config = dict(
    d_model=192,
    n_head=6,
    n_kv_head=3,
    norm_place='pre',
    bias='none',
    tie_embeddings=True,
    init='orth',
    lr_mult_qkv=0.7,
    final_lr_fraction=0.0,
    train_tokens=129100000,
    steps=3940,
    dataset='wikipedia_en',
)
Each number is 500 + 50 x the weight over its row's rms, rounded and kept within 0 to 999. Layers, rows and columns count from 0. Numbers have three digits each. The size before them is the row's rms in percent of the matrix's.

# layer 2 MLP up, 512x192, rms 0.0794, rows 190-212, columns 96-191
102:436477404590484469479501562568526425457483512602462487458548473492503505549465497464489396527501493544576525461457490461461500500625519567618481498492498482492407475471516491473462414446477509472509524453547447549518579442513523502551492483549443522525466510485439546555502439573519557529
104:552594516495564472530430471552518525477448444494533558499471461555456551441499538395572514475486574539627470485489469478497530413551443560505486524498527495545397502572477589477473461430440515537475513538507472495526561459558468468483560610531500561501493493510546534444396513551518612520
101:525501412461456419525578531470481567567535558565541463605528561561504465491529471578388473421575516430471527497581537528505585460450438469491411591550541550519432540515482395473562564505427472557488509464482569499488498543481558585468507525569473497497497398521531476522460474498520544510
115:548478562530528466527525383437499517555547526454427583577455488538468509501463557474439554445495560518554575552487459414505596547462481562505435459428575461551555465483531565479420563585556522499451466449547555471464413412485545471475562584525512487479522457476481436578523465538466529606
097:490550488477482540480521481469435506486527493526539497467472491507498474519477453490526497429561486495487533462498542425425495530462523554533434500565495566555460495540515400439540563576415559552546463516587476520449486496543516534612486497431488511495620581549424553493533516471463585384
105:403571565505485499497475521554567454488480561557431480457478426466452589500443512575558429498529488551464485527469457511507594514485519462493515464516481537492538504429435514475515557530465487565499565595564397521560636533518529515531563515646524498551576484427479528536580523518483484476
119:487486547572526482454435447588591490552411468519555495435413538524476553513569509411427508383529448453519462463489463449480447488542487459505569428472550451470464517488465517489517515481409514515486548602554414487495419491448435518455544467495455523570542476475551443512622527418412490565
098:552542471390415498460459481515476465492542533517447416495560520517547523550582489554548375497521492451529455565565468542550455480556546515539513518522460504496490528506480510438543503467432495463506447502534445464393507575428517525454482396467521494510582547515514549639516536433663600477
096:496413423481567546514504399612553548541485480362536488467442479511469477621478557480465525460546455528528570506469561423514504584585458485542510558518546555494474465524490511534590572521409566491520510444603509559511455555603516520472552483413429495477475550510478476559540508523458532530
113:488505425487428611443502481466566526503504540502451468573526562548523437460494525534510441585450506508474458454570456443479523475495481553539470369540505452527439573494506505542548477480530434579618503513478607512532491482553491519522436447544500510487665457539535447553510424559488497424
094:446450444586467515523405597477499458511461478513577503542474538499494505426502491495509498536508445502485510514553427441563508614427489488525564491495559552513431526472447546507410422487491457438526479572408583482492523548403527399586543439469488475552470551544491449514439520517509414536
096:531437429483438466598493518474502515452509533575497515503523574594591507504524447517521560448439487465453492537640445484496465488424489552591433449468423407438478533425460545524497541501459480496545605546510391581542414538446448511508528472535585550485475436489539529521470497482504615464
117:527437396427524557504495474547525499480459517553385443516532606504586379547548466405519452486373543453432464497493499482528525393449550488540526490547471481433482595520490422497536468510537474535484406521488548463515483491456552519476468474484451511578404542538467465524464436570547475458
107:482495494486505437564507478459556446450515476478573557410459574551427449504501530408494489497399581465453453417489501494546588493485483484510528599534508499518494575492500540571506386481430483483446481491433534541516399436485528471456473490540493548437583534497563518507450497519532516530
101:515510460468548445426521552448526488442424583556489447534561566486519455506445582563461570548541378441504567607549494424487536462515398589474505510515522565461566466485508512541500474556509504463522469518528512534591448467448462450514458512499452504446510475438424520498450530496469581515
097:572554524524544406523454526394617558523509615418483498557542475461510550513463544461517529407502525467455453456590467429555525449552436466509513546505540539489453429472527516477477548513538525494461529520463568496456482501547473567419461544579522531481394503494501575475511404574486494541
090:548408505519471438472531513459470482504520561553464523511477418485536503469536570521494463419549594476519591471521534572471459534517423448547437478495559414582576469471554509523547509458496453468539518487460564504497455509386472480518540495480547503462508470501509549450494509501498543522
104:516397496415545520496532496451493521515565373451532366558477529529526522456596510579420515547502526388542393474502484440575562481504522527504578573485511575411494442558501585476515455514505409511383479458434514425489517442486457517588515504440562468505498494520506527599564506471525573474
098:470459464474589549477516593540473463469511525463588570594510590442540443439536417477512491519462487456577536548485565572561476495532515462448567500568553536492469536528469532435506513445425471444447486603474546532533564479515489521572377513514523494462515520558384618508483488501557373505
097:488450443481489521477521566524454415552542450532578525439449546366486492487573396511537510503501589438550545502519433471524487531473503559522462517404524560503458512418394512573489436509541552514480428450494425460569551540515484485578497433425607482444571521462540491540500488461500472546
085:476453509539551506506529526504522477584507398517479578576462600479625515452556559500510596407522514518478550558582492553489434520451487567571513443465442508599465471501546470464565481476495517526502596541458421563457478433531471537508452524517555488550554466533388553431586428449474534473
114:542507412505548460535413469507456568558469454554527463508519510523460502459618569516490497519568435404468482511509536381467517357411438526375455467507471532594548471487444600566529473550475508539523509431449488473523445479445471578495569513593499554480474497497513436534417460469494575524
097:585506473560619569416419470526591542568584390472430502498478572427473633561476536500514510452575542467469405515520433502421444451502469530476579507470574434576544560546563492524545425557489545557511523455561539475539453512497433414439532421487513497514524567403439544458438486530460486482
# layer 2 MLP down (transposed), 512x192, rms 0.0264, rows 190-212, columns 96-191
102:506604533519506488477524457477485514630531528421502513523478527498499436437519493538473588525533503488454504422458519558469544533418481459399509427491496425546504553559557526529446630584498465527533495434458590490435510522481512497564523467422546464543526484550530437488493538457501503439
106:545547580378504434501513512584509467489536462556520516449446466585519532605620569510536466496612520629513423486597426482491482496535476510475563534545469458564518504546448543520466461523485562434515416571478556465494480492464526458460595539463452431547479611430558462482515493495549549503
103:530475616472527603436464473456545483357487437437533510414501452483514493452487491410652532554434505552444488566464540465526391523532564538504594400459486458481614481461523575546489506537598496456458487593550432435477488450468491485479524526504502498458479649522511548513530559489459434521
114:462446602592396465514429458437571511536465479471472500584434478547493480497555606517524480452626522565511598520434504421489555551450460489491476505478552443511553502483586564513459476557506530513505458445550559443463455446526584508489578516557471484499510507460538490599585522517481463552
092:553530503505491590546531462523445436522460599386464498430479508427471476423530521464490543550565547535513476568470452604462481487516417540464496502538425547533545508476551506475510453572489520531465453531430570509521424630566407628495554536517503447451495529501533491507522527484479533504
096:575469408504498472467541532465504526446508500436554479589511531564524397469521524508475492508455479482536460448522530478492351543476575510470511617555548496536478511531542548548447521438620551471460452424430594458464403498483451479543403493475447496519482512575484447477427545448570516494
110:480549520541540491378472504558552467552440604513493465482511479512427531521593481439479490442633481467446482460474485418486505505535570509483610502524562507472470512388460569506535459510458504603619546500560403433435455478437421556420496467594515522557484426491665434531425548448484498489
100:483591437487526542460495561468552456500529449384571434442564543507438486481434465441435533505617415454568449533602569549521456529552532537527535535535498494526541527485511518506523545506517497638447493531566422505566427569515473495438480480503460555543557446474478430487451552508413531507
090:500546511519469520427494617427391478526518553558505545534594461543551476387480432508453526434412538554509385464415520527450478487364497498509460518548454500458575446498567485535446521553552462463512489459466435416507492469466549498504478515580557430448462476513481463512522577455586512492
107:556494436456415583521465499507484496421516616509455444511573519568448474464475541481496490544534487491563477444505446437503488534487535551467463425547528396526443569560523442485605501439459469591532565504592578511514486514526436508496395474548487507495556476537537408530514442514465513470
099:561406497383513576464575446493506447502558493517481474517658516539498552519508429413507497479459494456549517461512594477544482379523480479500547494493507492440505443547542459556533511422558505547518505407624396536434464436548466437432543579605422474461499409480448570516487502501530650417
099:521548459496449467516443529425518570431464626476522457584451501536450398503437444545494535533464507533511452599512464522582431533570462535527525454468533528489526499509418482445551483523476532485491622531520517603479492433412488495545473603424503565478460540509480529473486464574457517505
106:521429398457464490632447457468492553500516521506471524527460516508507445520563506476451519532509504557425457522502499483500509510501528443476502449548519436474506507458508446423516543482473445446504494445449594453539550461448616535611522507459398489579448536594578529473551497476533466573
117:575529428528527407549450503513505475457528511519513637451512518552453439495476613478475450539489610550487509477538570515499500535465538417464466532518506514533595465486492488499498495439397477537503436475409448570498400541426527519534548564483499461562538591455554467487541466501503506507
104:505506477522584422453394537484460520436447529472515482447545513445524495383520555506531560485527429470493497561508553560578548522516436448474574544525543462422584408521583524505528462460545437510532451514512474536513436512427437467461395471531594461462518481392511492493523488480454535448
092:475448511498462546549537533465402437497450429568505465557483519428468460499519445590445428604534537488540555518434478522503537514456486537489435466584436528438525545554468526452498525480500449517429437482571459491572505515563583492561601484422429383495623498509472387469521460424477516513
103:560522504547516537450507466433538489605412529500458571494475519536456551522543600488619457468593590410508543436589471484512511421541454454486520500561509492437540465346472569421551509415595515510452564432503456513552532498518474502496482570545508469437514422476497506494479491532467595489
103:507505551545491570491524522496510619505514455504548591568556502471520596561527435594483517420448491501477408511445586537528449538513426463518434477417409451524597570514467614520507478499511498511576464505573455534552483491529479504540525540492523532498546548529483500501510425454432569479
093:486516556519415431554531469469534496461499373572439394423484497507426527541471511563477527531484463603432416456489480428490510553463463582523486434454474475531500464466550513588521472604560533548570523509560479548473451551575499467461569468505484527532542471455572433544551469519431636536
099:467547496483418425455569520495492582574488430485514472482587519400440532575439491506506539567408543575454533507504570522588480447444443598523553426467484499510496538424482558508437465461607496532599451547413482462460500532422478593480520502528470518488600548456447562484516439567552434539
089:526492531551477497497473465554541520556539481490489477458570516431461438609423518499586503516491494495531557509545468479517473458532522451446473443534637587562585517526489443413420498406507445582556439481547556553586382544539566511521453515549531510479474497466577514571480537453526463527
111:499503556500499446454494491494365594469510505460520480458477476532460542504479532502435523517517521516499462531530503413463476439510489504489413471509579348572579471491502583613616405533456473524498499446421510488499486447458506497564586528487515504445454503518479433427526486510460464532
094:443531519443428397503525555444437540506383630457593507456525429460548404470524426509487507501486478516490538477532500441612536629534531471535398503541444553411488477514410461483459569474515458409420468517429484525420503480475564497493552570508499513546415448608522529512533540454571450509
# layer 2 MLP gate, 512x192, rms 0.078, rows 191-212, columns 96-191
106:445532431625574552511476471502450537515467480529405459483507557457533548438345444381499528499437508468541510515471530552561619426463511541437574576459471538490479515539501494488428502415466554497532596483483413435508538432514497539515462561518515500494558423543512529526474578470459524563
101:486462476575446429547467507459429489572568517490525426529493539475450563518492607571407480432556505432462504466573479526425538530483424419417418579473486450568500526518517443479604545534435511451566495379543568503531474520551465542511562421531503570484490404473555473565471425474495447566
100:463486549479489464417578614498482498484509588610418460502480397481481514479513402487577563474481536526471525446418506519497565597448554460529545528538595541520468505504494460556555455522536562451467478524389484493474455589523513460419422595448480532490588440456513480505465465459462548417
101:576515396494509551496472492521419488482519571471502407507481482477482435533553522491493521407482486525547509418497508448506587468467502647526477458489503519546415508514477416612552479526484565418539408449496533495432519513564557595557398532540568460539651525529527492532499563483502497493
095:543493456458460526470502493450440432518532614517611587495495598416432534456485527451552516536507471502544505546495470522439442604504443540467459490593439541603539444513527519550552470482483462462470450442506552476454420474540485507467448469495525546512388517443492497439498429407496483561
108:493510530425498530539517611520422477492504530454483524550602448549539456435528495574481470456458497491500536473496543428568563490481548588503572529492468555489415485512507562464516516500526448476548513405610365437393500473512532524472501360422572458416551495578422489441460539534493612455
098:495453456545563477519533581562511566477546498478385525497513481498486518511445362421506597489465535474604507478492495590474526570508614561543577501485472509407526620487543603519512555481514501544494455520391522469453504517591514513503518598495507465411538469581511458450498524517407487504
096:513468511503516502583480344534603514516479491404502446522427467464520478540477587454561416489438483456542571511537524474515495490564463415580537446493591498440401471508435519518561471504458516546530515548526514566551501573585454580609482450423456534541436558500404519438558431514417570548
095:510473529396495438494469514523539464482463487462529496536444574603544436385525525545518476520562481404466508503501573461573521447389485502475502532476590478464553443503513507557404391570497543421533524457528434492449496494468494410492464451460500591480456483545564501513473500464491490534
104:562467553477484497512587441466528496522534485498507473548544452558509530510534486498520468528489559430474495486528520477445479489518472505411480530526445542462496471557552438570561545410507558535493422396610423526506468478572509543499511533536400506455439479485479527484495574414517587445
099:568368457472457465498515489509405452562436434516493506446537466545539596475565595495551546440524528437447475492465495513419529471476473495517420502434387478483493479456508448505434521497493509448502419498522391540493450565475452475516583488470571568472579469581578590525429491402581578536
100:487502445493578548430555568518508457566473512509419439449509576451473421544535476403542422515441486458452438474503554468484466409514584544555541543497475497376488598570518441507543517553556521562574427507524462518480438464438485518472434382457540560625399494490447430508487445585562494424
107:536388550516466422501488523490417560542446466467537449570466498498538618426490404505497534541380353461547476487433449569556561512550456498504505518520531475456386426508440480502496525564596547453524471480476482478498538547545496545412552521492524489543442491468528507502512544522473594559
098:440507490473473486494553582470474475557508466544517549564546527524505388584512465542469453478559546492491443413587404412509445452515487565488491518420476565507491417530487529449440471540443512473522495628470570444541536488447452510444420497558356527564536544551475489536438509459463564443
092:481437504599450499445439457557560502492498456421566545425447491594474472532489479472496392447504439525427443524489459498478462500580427485510525495414539410574387490491543472440542516514462580490507457520472438525456489538520480522433396529489551584507328605482425484485494451610487410441
098:501463471489484472512580533455455481397524493516492549479510458448519478475534421503386538416422449557526455561488516552457558555488520516588490503542489452558556524560527477498483513500454412472533454536488533491514428483422493515577521503513427550532457515516558531492507468573470474500
105:453425463491510529472527579469459452516511475523455468512561576455456562563478356519475459451434499598447544545483550443464506591455564454524450502481496557527532463563512540505532525542542570470586407476547442502492466565472431578500539460484604537547524467521409544496503462487478552478
096:427515473459441500540428486580460500562521485543449435461520411565486566508551476478394511549546595539494519546626492521502471483523508480431512402615571449515535472554533512460534520526519522443465594549406438522466527514479455547462576433452515475539428480514488508482543569484481546559
105:511491523547462462496519490520516551558414420512440524556539473462420539596468540475550509605418498558462470503469553535535502492484472492558595476474398481547585552534391502516420409571599493515598513530435493497486471475458562553393440540471463520481570514464496561543576434559528546495
096:383419487432522514511616546458462542466519466557476562582444509482543501433539536532570481445426538488455458536483478478508433557531466558559520564436388481499506520453534526522535492447502487532442588546488391529454578424531462507497536550520543485561538477548549509469512472546435502398
099:521419446524582435435496603468569455549431482580515410533615584525520527560444527543431528510496481432489397558504490485502580529426454530403479540526482564560477492513484487507501530567482570515508556526487541553474528434538430520489441463479571489465465477580462514485375595543460520363
091:534450491531572578513509465529564481526543424546436513500472567524583539498522526500555474504485449504499538512501428552435442423449412523483585520539529448548568530603639411528509492522429517538541593496561429484544521544506479474502501411398467536425502562522464409451421581505538540518